config.yaml
d_model: 96
d_mlp: 384
vocab_size: 8192
lr: 0.0106
grad_clip: 2.0
schedule: "wsd"
decay_shape: "linear"
dataset: "wikipedia_en"
Each number is 128 + 24 x the weight over its row's rms, rounded and kept within 0 to 255. Layers, rows and columns count from 0. Numbers have three digits each. The size before them is the row's rms in percent of the matrix's.

# up: layer 11 MLP up, 384x96, rms 0.0747, rows 216-284, columns 0-95
# down: layer 11 MLP down (transposed), 384x96, rms 0.0743, rows 216-284, columns 0-95
up216 087:106142112104143132130120121120145153190106142100123110126170125128148114150124171107110147136108113159145134150123138116144154141166139184109110149132087136143155135136103135144129164171160096141129159114142137134077128075125152138145103097133096139161130125106098073087155127153103099169
down216 082:165097176150121073108122143118115127125131131153109092162114126140103147126177094127138083143095158129166183084146145168084128128103098111157146148115110113154127099161115135125105103135135171114123127107185148129122142141147131112134089138158116125131106109082131111152128146126134143145
up217 095:095101119159119095109148158157138134120145131136109176116151131129123112174142127123122120187100104109097074108152125135141076124145117149203094148109103139128099109129103108120120148131184108087145129123139144131110135106146125140124150096144134118142179137156106137119133090169148123109
down217 082:123115146101112158124146135059126175140143152072155126163140129109100112176068153128104131125111115144123132149131098111083136109168136143081129102127152148122116147139154121170128135130125122144082110085147119091150107136122111089105111108133165144117139150173144127113149134152154116125
up218 099:167153112128170148141081106162102109121087125114132085154152132090137105109104124124131126159175130102063131116131166122137121132123135160120145121091132132091149141094145160142097098140146111145150148112144140107106123093142135165127194128148124104121144129118108153087139115083140097120
down218 111:160132088108122140136144135114081157091161135144156152142095092135166159111145051121133109137128140102135110110106143087141161132121129138120121117135117111147165138111109108149134101122085140118103130090141125134151163149085131115179190139167120137138106107132091134133123157096099116135
up219 097:120115131099134137111106138129086117105177116132125134130147112139101131134138148103053148144136158159157124118110089132114097156138103097089168146122099170131083127120127146101105117156128155130147103099136108135145125095043121131125119100105121129087178132152159123116138120150142148127
down219 094:112125158102126112111135146106113168105150093131133104179123107126095138118109113153139143159123126089076178089119152122147128130132135084146118105117157163082119182137162114129160137133103137137142111100157143119120086127108157159139111160155114169109126080127156140097157120158152113137
up220 106:144149157114145116103108115136138110109101149118145145136153192120153138151151135149164108092171140092175137097126104143101129110140142120101101122139155101099134166089116142097121114157128119113140140116138162117139126136138152123169129084176076094098110157086099142124098101106142094126
down220 121:112136132141116108101111181151103129117111117111110115152140166152111095169122134139138134158120158157093134131132129116131082108181090121168141150136118112112130079111096184122159152150116127086131129094093147132123125081086153130153116169106138107115122092135162103156128133145099108105
up221 097:134111142176139139096153108126143183133137147127143147131107134127158127154103112119126125142167116177139127154138122098069111121141111136120108124104117135149076147134143165172115116122110137110114140080140178136108142105184120131139156139139149085092135119116166150160144124137126087070
down221 082:104167149086118139121089125125112141097154093131052143116143088127083112122148116117158108105125102096159133158086134147166111105142115120136116148099123151099104151105134120109138150153184104147135156151115147125147118117113121118079152076127123169127113146116087126142110136140106144143
up222 097:132153083115105169064114127121100150124104137102166160095082140111076132079130147125140091098094136161150163133124114141118149145124103115110131142123133117120101047100126088135130166146130126141147138118126096151126092133143139146114150137135123114166153139103130147125138128113144164102
down222 086:078115149137155082146156141168128103155124141149139111154133103115167111138103135138100147133161125120141138139122090106115092132152166139105108122167149139163164168128144151153141102089098093111089119148145157126131165113143100142105113086154111122080095086100132100142127111153156128132
up223 099:123166120117134164102089144158168125120098111138132130089158122091127093129127115152088139104114156137134132140154101140137120111146135127089151094088095170153137125116134099140092126175158129133105129102097079144133118120086125100128120136138067104137130137133163112166163161117091091121
down223 097:141153110169134100126146100087128121123140137122125139101118124149157088097192154092138145112087100174102112109165135081153160123134154100157115131109149116130131170115136137131100126111063086111144139134132152108116163150135112120148153171131110139082130157149140122124133125140090116107
up224 096:145142146169131139123148150140127149142119185125165125142140108142166150151080101134139110124167105105082140130097127134175135144181164105109106141130113122129108113191120142156139149125142127136099155123130136092128126122093138132154157145126074144162177091123138117106124132158146175139
down224 096:129119134160122137132112135137142143103136139115104140107128131145128137061189153125121111158141153153124109119119142131101098139098120133142159118154180128189078148178163107127129105102125152098176118129099138093158151143157112127105166117127112167157120133157127130101149135138139076146
up225 108:126135123158196110141099149076135107102163116138094134158181143109166152114153133101123100130115159130127154081184110130133144175158124122149115118138110153142136076147173145126117108138164144119140102146151147108148136119151105126174147133133107110152152161102118118129093129121118131141
down225 096:120079137103131129119107126101140093121099123101105122154111105111114131132079167104136100146175155128138154112128103139130128180131109164087069118141140151110121123167141101097163158120168098157092122149143126104142114099151109110187150109118099132150131104132155145109138105152149152144
up226 108:114113147170119117127108092143127120105119105136118122147191122143106146126118132107128120142173112132100100136105167127102155116090114114174112085124137118154104097124145133122148123183091124148180108144127116144102129169097135127152152126170169116146130117082163122182105143137120171123
down226 126:101139111105152112080149130125134162089158158118176109129136150172130147145135147133099141130135083080099115142131131127124122165151091186144111162101126146171098105132103117159103143102102136136148119148111096126118162119153100148115151125125158086121100150135082123112112091135162134141
up227 097:110148167117103120112119141145116137146102129117126147122160147110137116096153131095179114089140140124132166103133125121137067159118129079103159148126140153121100147114095143155141126136176106109099136114130092097126092123122147138117175095165118122119131086141148115106129160154100054114
down227 098:079109164170122155111172148104164144082121137114141136112122139161134110147141097143106158150121152171145111135141096158145132132135114166130151138133098091186171119112131129133158112085081132139171140116178138116169128107141131133134144118159134138146148183121111129116137154129111130099
up228 087:113155128107110130085182107109126120091128185123074116118127137143127168074113091128160122092101113099093136142177099142122154090121170091116127097139132096148141133154149157136126128147171140114100139095140168149122124100107143137124096119137108123114133152128111092127103129132114101109
down228 085:139125102167137108140162184080141144134107154159108129125118139093105108111111144114147164138137135125128154076141154123118139157122110168126135117146144151154100149163167116164124159161160122104129141137123104092101118153114132172138173163156142146116148135132111140167141104090165164168
up229 102:128138090143178149136159118138122137120144156133090161132173114135117188085129130112114117155149116131144119100155146106107136091150123156142154098105115115165102129177111098151131158117134166148147137119160113106160094124133136115152140152131159140101111108091082124161132185093117149117
down229 109:149158122161137102151109169088120114116082140124165107081117103115124118155132097133172114117147124104140151148175130107131124169137128087107133149111099149115091148137105129166123082122162185108075145080134128124129136127127132130097112110143102165086131134110127149140160136114122147099
up230 109:124145088100161115080136117110116119130126102124137140099164156122180129149165174126093174094141165105143141134087123113159168128161121129146164130133131118144164168130135140176128084165121128169144124121109120091090136105144105127144131114125093113141137102118118173142097114152136139153
down230 101:152114119160126128136143139116136167144139187141162130121089123144121183125148148158157074132080111157116103126137176101123112167161094138133091141141125079119091131167154140107128129090120136128146117107129091149091146117180125136093110134114141131119136156164121132119131137126139083110
up231 109:131152127134144101098142115121073134100114134142112114134140143140168167090130147158099130109125098135094130110123140176149129104125053128126145135121133142143155108142159099175124092168130081120129124140110124105126145156133130125114113114122166142109156111158066100128161104111092094092
down231 120:094116127068152180101089136117140155105138156157129115132140152139112112134130143114134122111112129118110142151159174127145131164105123154090128167105112112146112091180093098113154161095163125147181110164152164142110107106119158119110099106153119123129156137108145138105101102139130132092
up232 104:142163141130128155182156127128145120145113104122145111143129139091117129161087156131078113129159119141122121129121130155085148152077148122094126137162168143164135145100123096139144167112174129100076149108158139107118099143111103138122140109163111123153147153102173117134099080131105159138
down232 099:082054077159140136142120137140125097104127147120103124121155158107153107118133121138131108115104144114183077116118126154087172114114110158108159131158133111154138153072140147129147126125110129123131128141119161107129184125170147118128133135168104133166160107129170127134141105132101135140
up233 097:177146131120140137143148116108177155094138130102083167109111123093126108104139132126097138116151137103115143151106108143161136161145093135172101122115112134166154108147137105130077124176066105148132126070156158149119107133115149135106153111151103121139156123132132169134121111142170115118
down233 093:116079137113120128139092104146148101150143157139070113135092086145143139088119125108129087111173096113132106108103136134098115122113141134094158138145141115098105160170160138129148088134155094125147117135127164107115164104146093129086143143124131126131096138112137094127156118109073078116
up234 088:124119084156134118092112116136161111126187149134099146137118136115132093102122073114114127130152153110163151127097109162145133124140157163135124108125086104107158143125152085140137129137135132101065113122138107145093105100109107117115189156127141086145127107122089122141174104134137122170
down234 099:144103152130118117096095098098099104134113065127115121149104104115119175121130149120120140120087104141123100130149119115113154123134089122127072139150075154119124091147136132170104162154101147113148123121118116157112132097130132119146105151151142120109125133131110185151090118092152099066
up235 094:143162100157161164167070122129156180123119120135147136059104148155116119183092132111125088175097105125144113125111105115085100133099155120126125148156139157114118121136117091168127159104132145124131104116134161139142120109118101144141157145122117141133116122147104156142142145103096164142
down235 085:119148115152125133123129138163120165098135096119137109146097117073104100141086128148144118143101078123134160174121126150095137153142123127128123113128134136123169119138170142096134129161075103152110140111155103177160119099122142108124113156126130061135144128164098136098156141161149170129
up236 116:156129135128156151116101117152130120154142157118144146120120112106150140108140097134111137115124135123079124108108113141124115196161136099139163183143120102161109093124130146120125104151142151138107128095101138119099107126124142142104197110156121112104119062093153151107139098139084182145
down236 119:128160141153101119101087131145163140117164136129128166146138169127066124135101136132151138137116104170145170149104114133138080111168126164081141110110090116128135090132107099132104146171118144127112099131107145088141089133174108138105136128139125114142136161147138157155112145094142096164
up237 094:155137151147108153065148117126112138099118161129149121161114089131108172162149135082093110089119129128139114097110122101124116145126119150101160128115126145151126135128107110120086114163123144116122091164113169104107127138100136110148144116150093140147148108161097153180090094150182106131
down237 092:147139131140143101186088122159150096128183117134147138119105138089101149121096127157141108166108079148115175153114171101135119078088145087141167136132118116133122161139128129159125134121153115153128120140120120129161139075134113107069119125155098128147148112139119130147113152141134093128
up238 110:133173127114163109157121086137140159133125135148098118125159176132175136164125120163116106116155132104128131125135169128141149126119173139106169108135155140159123116106146095144167124153151157145156141109091138090156148138148143099171094122165140126122146103109153141167079098127086107118
down238 102:112141169101169121139123074126137126135158132127107127143112129118110118091123135113136129173173154117157058151136133128066123120174114123111122057143175127111138125135157101127112130126104148123163112166126110130133120129126103133107120115157142161151123172089154114114146115132089109156
up239 114:174148115112086131143157091132114173136084104151137133166157154101114155106152100110140159110144115108146117141130125172128143122141138145160107115111150159159128152094142156132149115167074120136130144108141164119174148148101134115134108145172141141170138086113122103118109172092128124156
down239 123:124128106101134140151113123096152167137144143120137124120140157133095115148140079129140119116131139132131193147113066127129182122176128141173092144124105132138152146114111130156107121131108180126073125070139138117094129142138148144181129143154119118121119150101107164128171144108142105111
up240 098:140109110121099128124143088098171097142132109130125129107093164077124116120125074132096152088134162113151156132134122090135158151180154084129156168120129135127120089120137138158133127144145164146163135110101165140108117130058111119098117113149112122121104143090133108142100109121098106135
down240 107:121118124138144106136142096107096151113155126137111150117126130107151131073172169114157166105111121154120119131140131162106087126112133111135140129114152106149102135188128147122145134162156091106110089118173078121074172148127178147109101118124134099107132119126095151138122141162124121172
up241 087:132138124138126129159126137132119137132130110147151128147128137137122167100119142152132094145148083143119133083107102073139155115129109108069126141106090157147141125113123108115199124116095158062152115110086102129132122169111077087155106141142167110154120151116139135151120128123101101147
down241 086:117103142130144099114160143186141138129159064126139170124151136107158106140129124134087179121125133105128114127122158116175146175142114177138104142121130125136136127086150127072123112121154105132156148138115150131053128112131134124149134157160145143112135180158118105131097128129122147145
up242 093:117109145128099165133155096160133109142119078172136118124113153095167164138128142100082119103114124148148129108109171123100120137133127139130115117195132103137110136143116140137134106132165121149197145128117158105162148130169103128137149176148125123164136148127166104128106142137157180126
down242 091:119151139128141106144143110161116135150152102113128113142178171172170100168089108159153183142150119139133099110133140100141125120190113144134137127100156155157159164106137144146127119130131125108073107142118137137108104089163149104110144122112124106150113119190101139132149147161128126146
up243 093:125133158143111148079109175097114124177150125102164079130132164117113190140168129112130125127122159119127120138170137101123133107106142143147100107084178107144153112133146167153121117165181093135124142147148112121162117124174089133144131122125159143155138153107119156146137127148138122121
down243 091:125096117091113155122157097152119161118105130114158128133117156143147099149150124130125114103083150171107132098160105100166112142175139109162135136107123148164113158114092164074160143114142149132128146118132156142103132138170090126107118120162119135087101158128077106087127165123144146140
up244 102:091153127098077127101092134119118152144119099134140143109135138165136179136106150143137110144170149135127179148094105106131093168130129114084109142112132146159073063113166136140122122113124140117111136127094124149157147096107068114134121096104133120121114124092126138140151133135138086109
down244 113:095134116140076092062124137132097148155107133109184136125116114157114133130102143116147144146132149129128174164112143085122130146094087161092113093109111128122110105138202129142132135116119133171098154160144132153145129108112127122145099130110167141094121157095134144125144118141153102113
up245 104:129141103131135137141107123158130113130186106171131139131107114088088110160134110129127106143131147144135144122137131100094130109099147123109098125181114092126135116141136139165137107132127120076139105087110123108079098145175110135127137200154126158130099113120134107180097115107117153077
down245 110:169133132126100119126100106128103155117110147118109145127128123156150130121137145163127101133140100107132131129145151110127149127074110102160127115118143097142137136133108094134181115133102106107107173161123117140151100098090171167134095102114112169188169132166118147151160099173082150125
up246 099:125129109154098127142172057102119129134159087129123109137166130147126152110129159080180134124101144107131125145104103136137181127153142114118136094122118150138141115118173143127113130093119127118111137086125160139134135139106120103179145140158135115112068138085144129136121160082091120152
down246 102:109114123122152148134113127163136183131140167093151148129067127116149148145094097186075132118161093169122128137104162165132101122111140147093129125132097155076124158122092160126120134137120100117132125129115126140111131097141101075127166109128101157124132126149130128135121134097102144086
up247 102:104154086183132135152112126156125136133118139170124117092140139157165132121088101118110150121190104091172132135136148144158149109118140150114122154139145138130102112112104147135120112130158153108090081130150173088100122164120114083123145103182137147142099116143121165146109149142154117124
down247 099:133129119114114116142142170119121136125097160145113088086158116118135125163126144085073131142106115107135152080138124112135109130124128109139103102171098091133099149125098147100146085180160141111093141094148179097147172113101107081128119140131080107128151145135117137160113132121142107121
up248 096:123122109110117162111106099128139133130122101113124121121148113126127135110134159165142126106136160129198123112112108151127088107156098135136148114130175134146114151095095148153133159144161091100167097118116105068131114121160116156162092140137146150089123162120143117125131187107189144137
down248 097:124158128096130126095128145090131156147121136111129108122142076151130127167146132117097112135115106098139095095127124113115130155102127155117136108147125083074128122140154143160156129153132144078127157126092185140125163155101149114096134115143077095095157145096096090122156131176117120108
up249 103:114139116131131141099185123100137088134127093139139101122156110133106142111091130144131122083106152118115138101173089116207115114131170121136109117125134151168181114124131133174135103133110114087133105118115134122139162150073095112137106146125171130122139156142086129138105156146112134120
down249 113:185117093125149174095109133157113132101136125184121116103087127129138107125104139138116180141128113105128144148092140134133096098166115138143149094149133115114082178128121139133094160132116113169134127134153120145111104110160116153099140146118109138145107137102083149101190147146143090127
up250 097:124146175121138125110106098128140134125146121157162104104133151132107144181170134123099119106104128146161157102133130146146121158124124122126183140134126129119104112139120068093118149157161133123146119177094143091161186132079107145096132150110153135128154099116169174129120151132126153153
down250 088:120077115116135141136137146105092147147107139169153135154121094130162146075129115110141125128146129199144090142129128144069149097103133086107067173151132098105143112128140155151126110128116118124139125111154107142156135162128125134180174108138132145123129160137107157137127124112086116128
up251 104:070161121130125132126108140130141132146146097179141119103093122139157156111124116113146119135176139106168116137142156172127135108103143071136144153108160123131183144143115161127126148133170123149147141164125138145144093112146164129148151095136128125187110144107118114131081129151092096092
down251 121:100127116117129099118126106107125087133176108127177122134110101119092146134129112118107115147171124120139144159136115166121136126128134098122125136143168136097129136141116111125158127099172094151051156130143108153135140151109072164093140122127130145162098090146129124098176117147112172166
up252 108:114101112127104124128144086168140096169114110130141138150131129108091168157133099119128127139150160172108140140107140135097177113128108097202151166120113176128135142110130138131179121139131111115127146116152098105121156142109113172108106135176172143155120166092120131119116108115144139154
down252 116:162133089125156157106136096118184114146110131119134157117152115164114132116133162114107112138105174139108106141084103159139142140132100123159136136092097154183138114140135114124157151124118160128134097159161120122094085146133161111124136147175134140148161148089139142109096107127163122070
up253 121:128124152116132130132129085128140135182142144122154106120195103120064161129123152097153113122112172123135123109133162160102101122149125105114122118138157104107122151141090113146161144148155152120106157133129112124130130094146190128141117112124138124139120126150176120141200167100117150156
down253 114:112102109145150099106102103131145186120113099142147113162171158123140137124181152097139135105095098114131097094123110136103135101104107167155109139118117113175160161156161152157114165131106145138146123155120123121109111122127121141131080162094147107144129185129124122147090093128125106159
up254 106:134134145133145109116136141159142142129128127136121124166136133121169114171155128138146138108110151131137124109146118141100154112121127161160143154154143131144117135122167166180149143135138180166175097164202142140139178117125147121131151126117117123150188160152135157168131133134186108108
down254 097:130137115138125183149114159126145104142167139162162163153152124124112145096123125156116137176153128123161148155089173150151132165139154133117149100130165127120174151111126111120157100148171077135116136112116133117141122150164109142125145169105161138157080123142135143146148132112164154173
up255 095:119124104165152081119163124170133108107133153109112144115144116095145151108087102140140134137121132088150079114097150135128141121187146145128101136114107142108120098112070099126142148161156109084128137121107134137131138173113112116074119141167092134119150151132097134106150134105114183144
down255 091:142140115129111154105120132076151141147145148137148135114096092089117125124108135140127145117103128110143150105120158087064177155157145129102091127084126168115095144175110136105113157096171096145088135117140084157146121135117115084130152113120114145154110112138112142141152076133124149128
up256 095:098146128127165143156110141128091139147101140095128106123168124106133125117121166150113141175143163143134153144111075081090142153159139089137102095131113123087116177148121115141161118147152107106122117104141177152126107132153086104176118102170157127138120145088119147151098143134124126135
down256 105:131110130117075124126141093114143139130133133122148143185113146111106140129145109120134115096104117070133107131150158123151117086110157157123114150087105104103142074101113162153121152152071138154145126123120076117124125085119149160111068128104107126111116087122138141144124153128127151085
up257 100:111130065169148142120138154159130140168139086112156101114146159174153165145158102123125084136148106146107136105109137146147155174111140144152122156125164160130137169130100140115145087149109173146129156158135143129113126119110117133110146159116120140110142148152108160128114147089102180145
down257 094:126096148150112097170113127123127093140160130118131123119097165141104130136147123122118087054133157148155127118125124128124088123136128146120095110100094160130134113124155136130088103078126178139135116092151158134105132143134139101157155116131150122133098172169165125100102153080178140118
up258 100:124134107162106130084129145141150086139114092146107154132147122123131126132156120163152126173127123148117125112122140135144115121177113123123159106135162079114153169159129094122112133114149092136113157153093152140125119143116159123115147095098176112170182159200104132145112117097145135100
down258 088:172155108103114131112122138089137117127113076127083149152128098138112170178120152088082161120100155111116108144123141139095149141150168119108078108150135132098126155134119108166099156101143152108124116086138092115103117128137121140161129094129135120111096097081132162145134136119134094140
up259 104:078135120141169184122104160128132093095121076187126168180095117134154127123134152132119090152148135111115149155174095137119162127109118134116151110121178128148129101118133109135137125136089108158126103102114132120110112126133083117164108167115121111144144122124114133148138167135079124119
down259 106:118117143140149078099182165126115162129139132118126107158133122106154111143169134141143137125122124140125149114138083116122166095125060117140104143168154158149110104152140138132149115167066193130156111105095118105146126124114103127137159114132108075112170117152135154140139127143134132123
up260 103:143134159111135121140103109190121154107103166144090128108137140096103112110131108139137119096115140165142091145143138122100135144175102144140111107132123163159170161110139114129140123111169144149160080129141127130119168138087105122147128110113196146147078098117137160149132108154126156099
down260 107:104124133130122122137125121162144099134121148069145118150134194106116116115120141130115115116147130078095144113123110095135143095106114172181152125149140128128113153155138093158100169082095121152112134121138177144082141097138100134104147143171111116103155133165139148151104105142160125145
up261 103:095119128128164159083136158101122134119148123136136124171113131124142153165136188123153108124150115102083135101123142145142159128142097155100143123109160146133140129187137084156124135164160114157093142145162106119152088130122142117182148130126144153151134073109131142112145090126094136154
down261 101:129120141126121136099131129135137138154142182101080166126171153118085104102126172110134157118136158143151134151104100085125160142133133160117097113122130094153124122133141158098093073145129071104114120124094143113175140141145092097143102159135133100138131120134158117118120091109129078118
up262 096:158131104140109155111089133126137142110139111152133130140112104098139120121150131095138125162128181098129159141128173134109104162119121116122117086101161150156122133108187163125128083111157094090107131130156146127123104124112154082127107138123121155118085147119067135099112134149151108067
down262 090:115122155109114153134102117147108106145147151133115194107109121139174136160120150121138060170107158111132100155135176149145099073148119103084149118117128141161134121131148145122115142135097171104119125123146146114153121142100154107117133116122097166127157120138092085117117083143111108100
up263 109:164117174203147169111127106135125105111166093107136129127121170133120160106133163123138107151158137129082133139137114157126100154105158152145172109134137159112137116104160090171121106111133117119113105122146134095157122150105167143138163111158174146122132102096129129148107123099122145096
down263 096:148123133106137151102126124150119101116177158114157102109164138097134145074157114163157121133138143123154125111126153142089178122154140121175126154136138122157136118154129174164123109134120107133142105141175134104114174193143158122114154117125171112092107118118118095125120104138080105125
up264 097:089138125151115140093122120103114167124142152095177102130131124131149139105131120114094179119113107159128142150041127130094115095110123106147108120118080155184109119133133118166141125138136126129124124113093113122159073137145125116123131104152142115143102156184119146144173131140160129136
down264 086:144133157139119139123092120127081093105122126148134162088127141132139119143163125096104115161156144102154199119133150106134077126112157110108151182152190106140086126097109113126114132134115166093154136158125162158123122134132116117139139117132096098150112136110120096103086157149137138110
up265 094:159149116131120125137127112111062145152126123114102093134194132115139099101143141116149159152149137108145102072101154129122128151129150156093167089122164139129124152120152114148137124148142140115099114081115121184125129139093101148073116096089120137160147093128142152117139102122142154127
down265 096:138135081130096082163148149106144122124141140101148150123112181097118116168131108146120143082088152118096152147113128113133170139175112138142128112112112096159129144149116119153129109124120191118104118100116107145136145105124127113110147141195069147138131101157110120143118138095128102099
up266 091:075155143181106169134127140125106165169077141108139148138092129102153129138133152103104114116126155126131174148086157131089102159125137155124109168097159145125133178134163150133147119119129150090128128140159133165116104157076101141112122127126101123126154123136127128121169161106129107127
down266 084:103129126131106113100106108118127133156168122125112125158128119122153117145092176125139096089088142129141154144140140143088089115139095139061125132074106111110134136130154102110120105078094111120122099132100123161140079155124117133050134133142142146112149143148129115095170124116148146134
up267 109:125190129126113153160100116159116118125114146111172120130147147109113151125149138175081146105121113140154094153133128170115111093157149098131144083113113093147155150139110113125139156165116124086125126084132109152127141124108109093134097127204137132142125178101128147149126138144105102110
down267 110:117117160114132106158131135115062102085133088110136159132132127126119184109131115153125159089149162110137138138135119121156180130136131098132138113109108101110132152185129123114134120165142148110097109100130124068157123140172103149123114119108127152146152143144120132173079130116177147123
up268 096:099118109112131154081105124141160115095131104112132127090135194109131100133136102140121113110119126155112147123138147088103149120126187152133158128142173092126137136158098135172115123161150095163183118103126164107148166110146140138131135139125105184114119109160110168142104121133136131102
down268 089:141121094119135101103113097123193115113103105103136104166140178119161179137165165110123142124130113125138100157139112125134125118100091152116113124157126092105168107131146110092121111155125139121119159121088130123130122126073161103090120125117086090115155139111113104153137158128134075109
up269 102:126112154150137131141106127155135113120089115163092133110141137089128153136147133113101165155119145148150121179185130135138150152152131122114121128132178145146147142156154101107124174196163108151079133154113148128145091146166130118092129123170114139148122124124113159183147122102101129119
down269 092:073117120131150156138134118112112121085145136088152138108165147149106113131147113115111104090109120080094160125093154098116167135064074127155112121096111176110120091129112168121119151113139139149144141093160126161123140127129112112131149126117135151126128177149148097098123122104104157143
up270 089:136175133130076180117108116105162130151126149110142126126118119177106138175144166101099112082105103126140121122096106129126126134143098109109113141128123105146111126128168162157150122095122143136167163102145135121150117131070182135096142148109126092129091124128114132131126152132178087146
down270 086:114102130107106102132135138148110113147164113156106127092096124068143101125125146150162130107127150131089153138112122096117133147093109111091110150117130146113128166094083121119124150145130074115128103132109067099114092106096151115145150147109104081155110118071097114106119126158117113149
up271 093:160118141171147141098130126132171144144135151145126156104132109124177130135116097140123094089095110131146123122134165156143155087159113132146148115132172120180133109165115120137121140176130096137134123093082145154150109089133149160125066114128109095086126117174137146121135156151113115111
down271 087:131147071109120161108106165142178097153126164144169116123103100148152159144093094133127123136140139135121108098105143126164135108114070156127116134130125172112144146124125069160124149133153114146139171125141102169120119120119146083151178098117141132110122124105112119101127085138118161120
up272 099:109141146124149137142083116136142093110128127113127156130126131114148128103142121113139132146151101160140124123161119139081116162109101103152125106150164117131110151116127103120148135122090075162137127079129148094189148150141150158137097132198128140135110085149110122162161190103124155144
down272 108:132105177113083152107183082151117094107097127117113085133118122104083109149119137103133115141108164121142127154174084105112152111121121148114141138113125144153119161115121172126096127138088121117073099104140158137174135128116146109120135165146123125091100119108159089145142113113102127116
up273 105:116136131088123121102120107143135120103113103130103126118159146119140197138157139078158140130113160168141102107102107152098095138108114090113142124125111159109112116106107150144170146093158084127117129121097143128077121163150112174094102130107124131156129111095136149101154078139093133143
down273 104:157139150160157154125127127122100107107098116112168145082086100103117113144120095125106108158159103128125130129184083122177157140129133149158145132145103125103150131130182117150121114098135141152074148131150164147138110115075110106124109077109110114121130128146134119183128121120142122100
up274 104:130173156103100161149147151129115104136166105179144148139131131144153085139089155121153119129138130115128178124122130100110110124140146128070119150139153180133131106127123085153092179090150109135123118115140140133145127122146140103166181139117136154103132122148139094132157160140125180097
down274 101:133111123160116143129115130142132101134135113126100141118152168117131137113142103118153118097046122140141131106125117137111145120128105104187162155159125077145095072110145150097118089172108137136143113157137128157114115116147149141107098124117116127171133111139175153122105080117105081100
up275 104:098119164117164159147152123120156128109128113139108122099141101133124095091150136157147131161104130094122090148123140101101099092137141163076131114120106088151073129162122167133150098181172126107107135099109174136113116111125089131160169129130136145147134127142121155129138124138157146081
down275 098:115119142115136117150139088115122122123162119095128101111094131115160076104145155113133107130114142142111134138153110138102151096117120140108094140142144098174100111164112166131194106152117138141077138137103119121143106126161094144141168165126145144077117095068142114117083112123161126138
up276 103:149129146156105144138086087130114121157143146146164099106150145096090129140138108124076096123162093106190103135130124156138130154168157170106103153124175133148140112162122168101130161123159118143089141130117114153122141114093177137094133115134111119117118096127160132132147120127168142115
down276 114:147160174139119127119107091121086125124134127141130121108135142115118147119183104092130118123131140135128106123130170134122110110111125171117161123140158176111108120190166139164117136120090176158152110116142090139121120139098115126167126162093129143117128111108161109126124163107209118114
up277 096:081102146161166140136127153137130125174092094154101121108107191114143082131119111133091103101160120144143182097100127129109125095136141099141121141103121129145138120142083132103162093096140118097135106137135085139148124138121152159096102139140102145123162099123140157137113074119113125145
down277 090:160148113109110166125141129101140108059148129097148146176145092177130153153100155105147133156128168093131111140114121116165115103097154164083106099127097159128136146092119094134156163099108109140137150115150160107131134119145094143110151124137113106173103152110123113130156127153138121119
up278 107:114124157123147171132099137140092096141150166090165136157174116139119139145128080109129125116134111084147142113126118128117134142142147147151114163112122167161147111122118157148116137193145165126124124140116112131094141128144136138139215099128118170129133087132111171126130091112123126168
down278 106:143122130098179132096104113096161134112129118143170096159147142106074149125152103118109140146105127147142177110133076141168154136126134133156080126148145153140106108117125147094120088116125114116168121124106148109145109144123136143139163121099100130160101113143133126172156162138086075140
up279 096:145118143160169116151146133176126105146141122134190102149128173114151149159143142120141155121149150166125174148145140095108119114144133114073111106149154156143132148142142141138105116150107116155176144122156168125127167122135107106122133077121127142158104161160117145102160171169133115123
down279 095:132140155147147138136135105151123151146123122147067176131179114127174165107109132125189127127118111125108141127129106115063150150107111164133152146146145110165115125142117139149081136111138113117126136170119148090122103119125140131152113120176128120140106119096111125160137051112119125155
up280 097:136156159121136118135174161090087157117069135111127125126159140147101139103150166129132107133116168145160116129137146114120147134119130117065115127097100164154165106081121116122105100101126125132164100154149126160171098099086135130144143131113094116142154121085090139156139142115103124117
down280 099:166158163156131122125098141126120145149086160143101140143144156115167113149098148184109149120161157142120131150082153156125139136159124138135127132127144098117155146107078088129131084124167094123088153136087120158095114104089178128117132111136129116168145107122132150121152116125170129128
up281 084:096142121171125087132114103136118102126137090130174089142131165165116116152144154118125108121107132111131136090149110084112125130110099133133122138141142088122145138102160094165147094143118127172139118113102127133116118147161137080142086128119071143167128050151133144134124139154112140098
down281 088:124103130136153130143125095138125085128123131183102081090158108138150103111111149126153119120131130077087132152103162124112109124146124146115144100112120155132102127139098125095102168068130078156143105177129121122153097109097129088149140125129109118178127136121162118096125137110082107124
up282 093:109131117173121122136100142142132120133127210141139091101170131133102106140149103109111150132166107105097073106137140154179113137101141140132126109153160131141146161153133160103147112131138124163160133113119140124141161092120166170153087121114142100126094108117165136113175114120114120141
down282 075:101105120138103142102133123114103129144163135112107097102089145123113126142164130144104151079137168139133106123135087115126144119091107129111110119119130150164166089156140100172117134158154113107107082119131139119116111177155125117135103074148184119128125139130079102161074137098120120112
up283 104:144137108129182094151121104156127143138124156128114101109110131175108192161127146149093098141122148133108179107154134115141153117146119139133123118091137149170040130111120130122101125120157140115100124097129126113160097130097132132124106156120142127133150151141079088148149148102122135098
down283 112:094118138126086130097145112135175123166120125148148109130143120149149136136117134146082093096116092146072147151184123105143135131076162115120163147181117133153110150127122106179106111135107110135135125127119148137135154114131139075110106089124127153118106126113103134153074130138165158135
up284 093:116123152159135157130137132142157143104108074166109112129130178121142102159155148134145132076144091112084134124109133161108093117125177177148148095147143131175157157143088152199138109137136093157154116144128166142147102142130101116111129129089108139134126131129137153127121119133131148130
down284 087:151123121091150125148150134177089081134101115152093103157114097126085127155115165105116111112114100120144141118143171184163123120129130119108109139128117119126126115147138153074154101158140149116115148153119136112145101109112161153091113148133086108189132147140113138090125128112098175129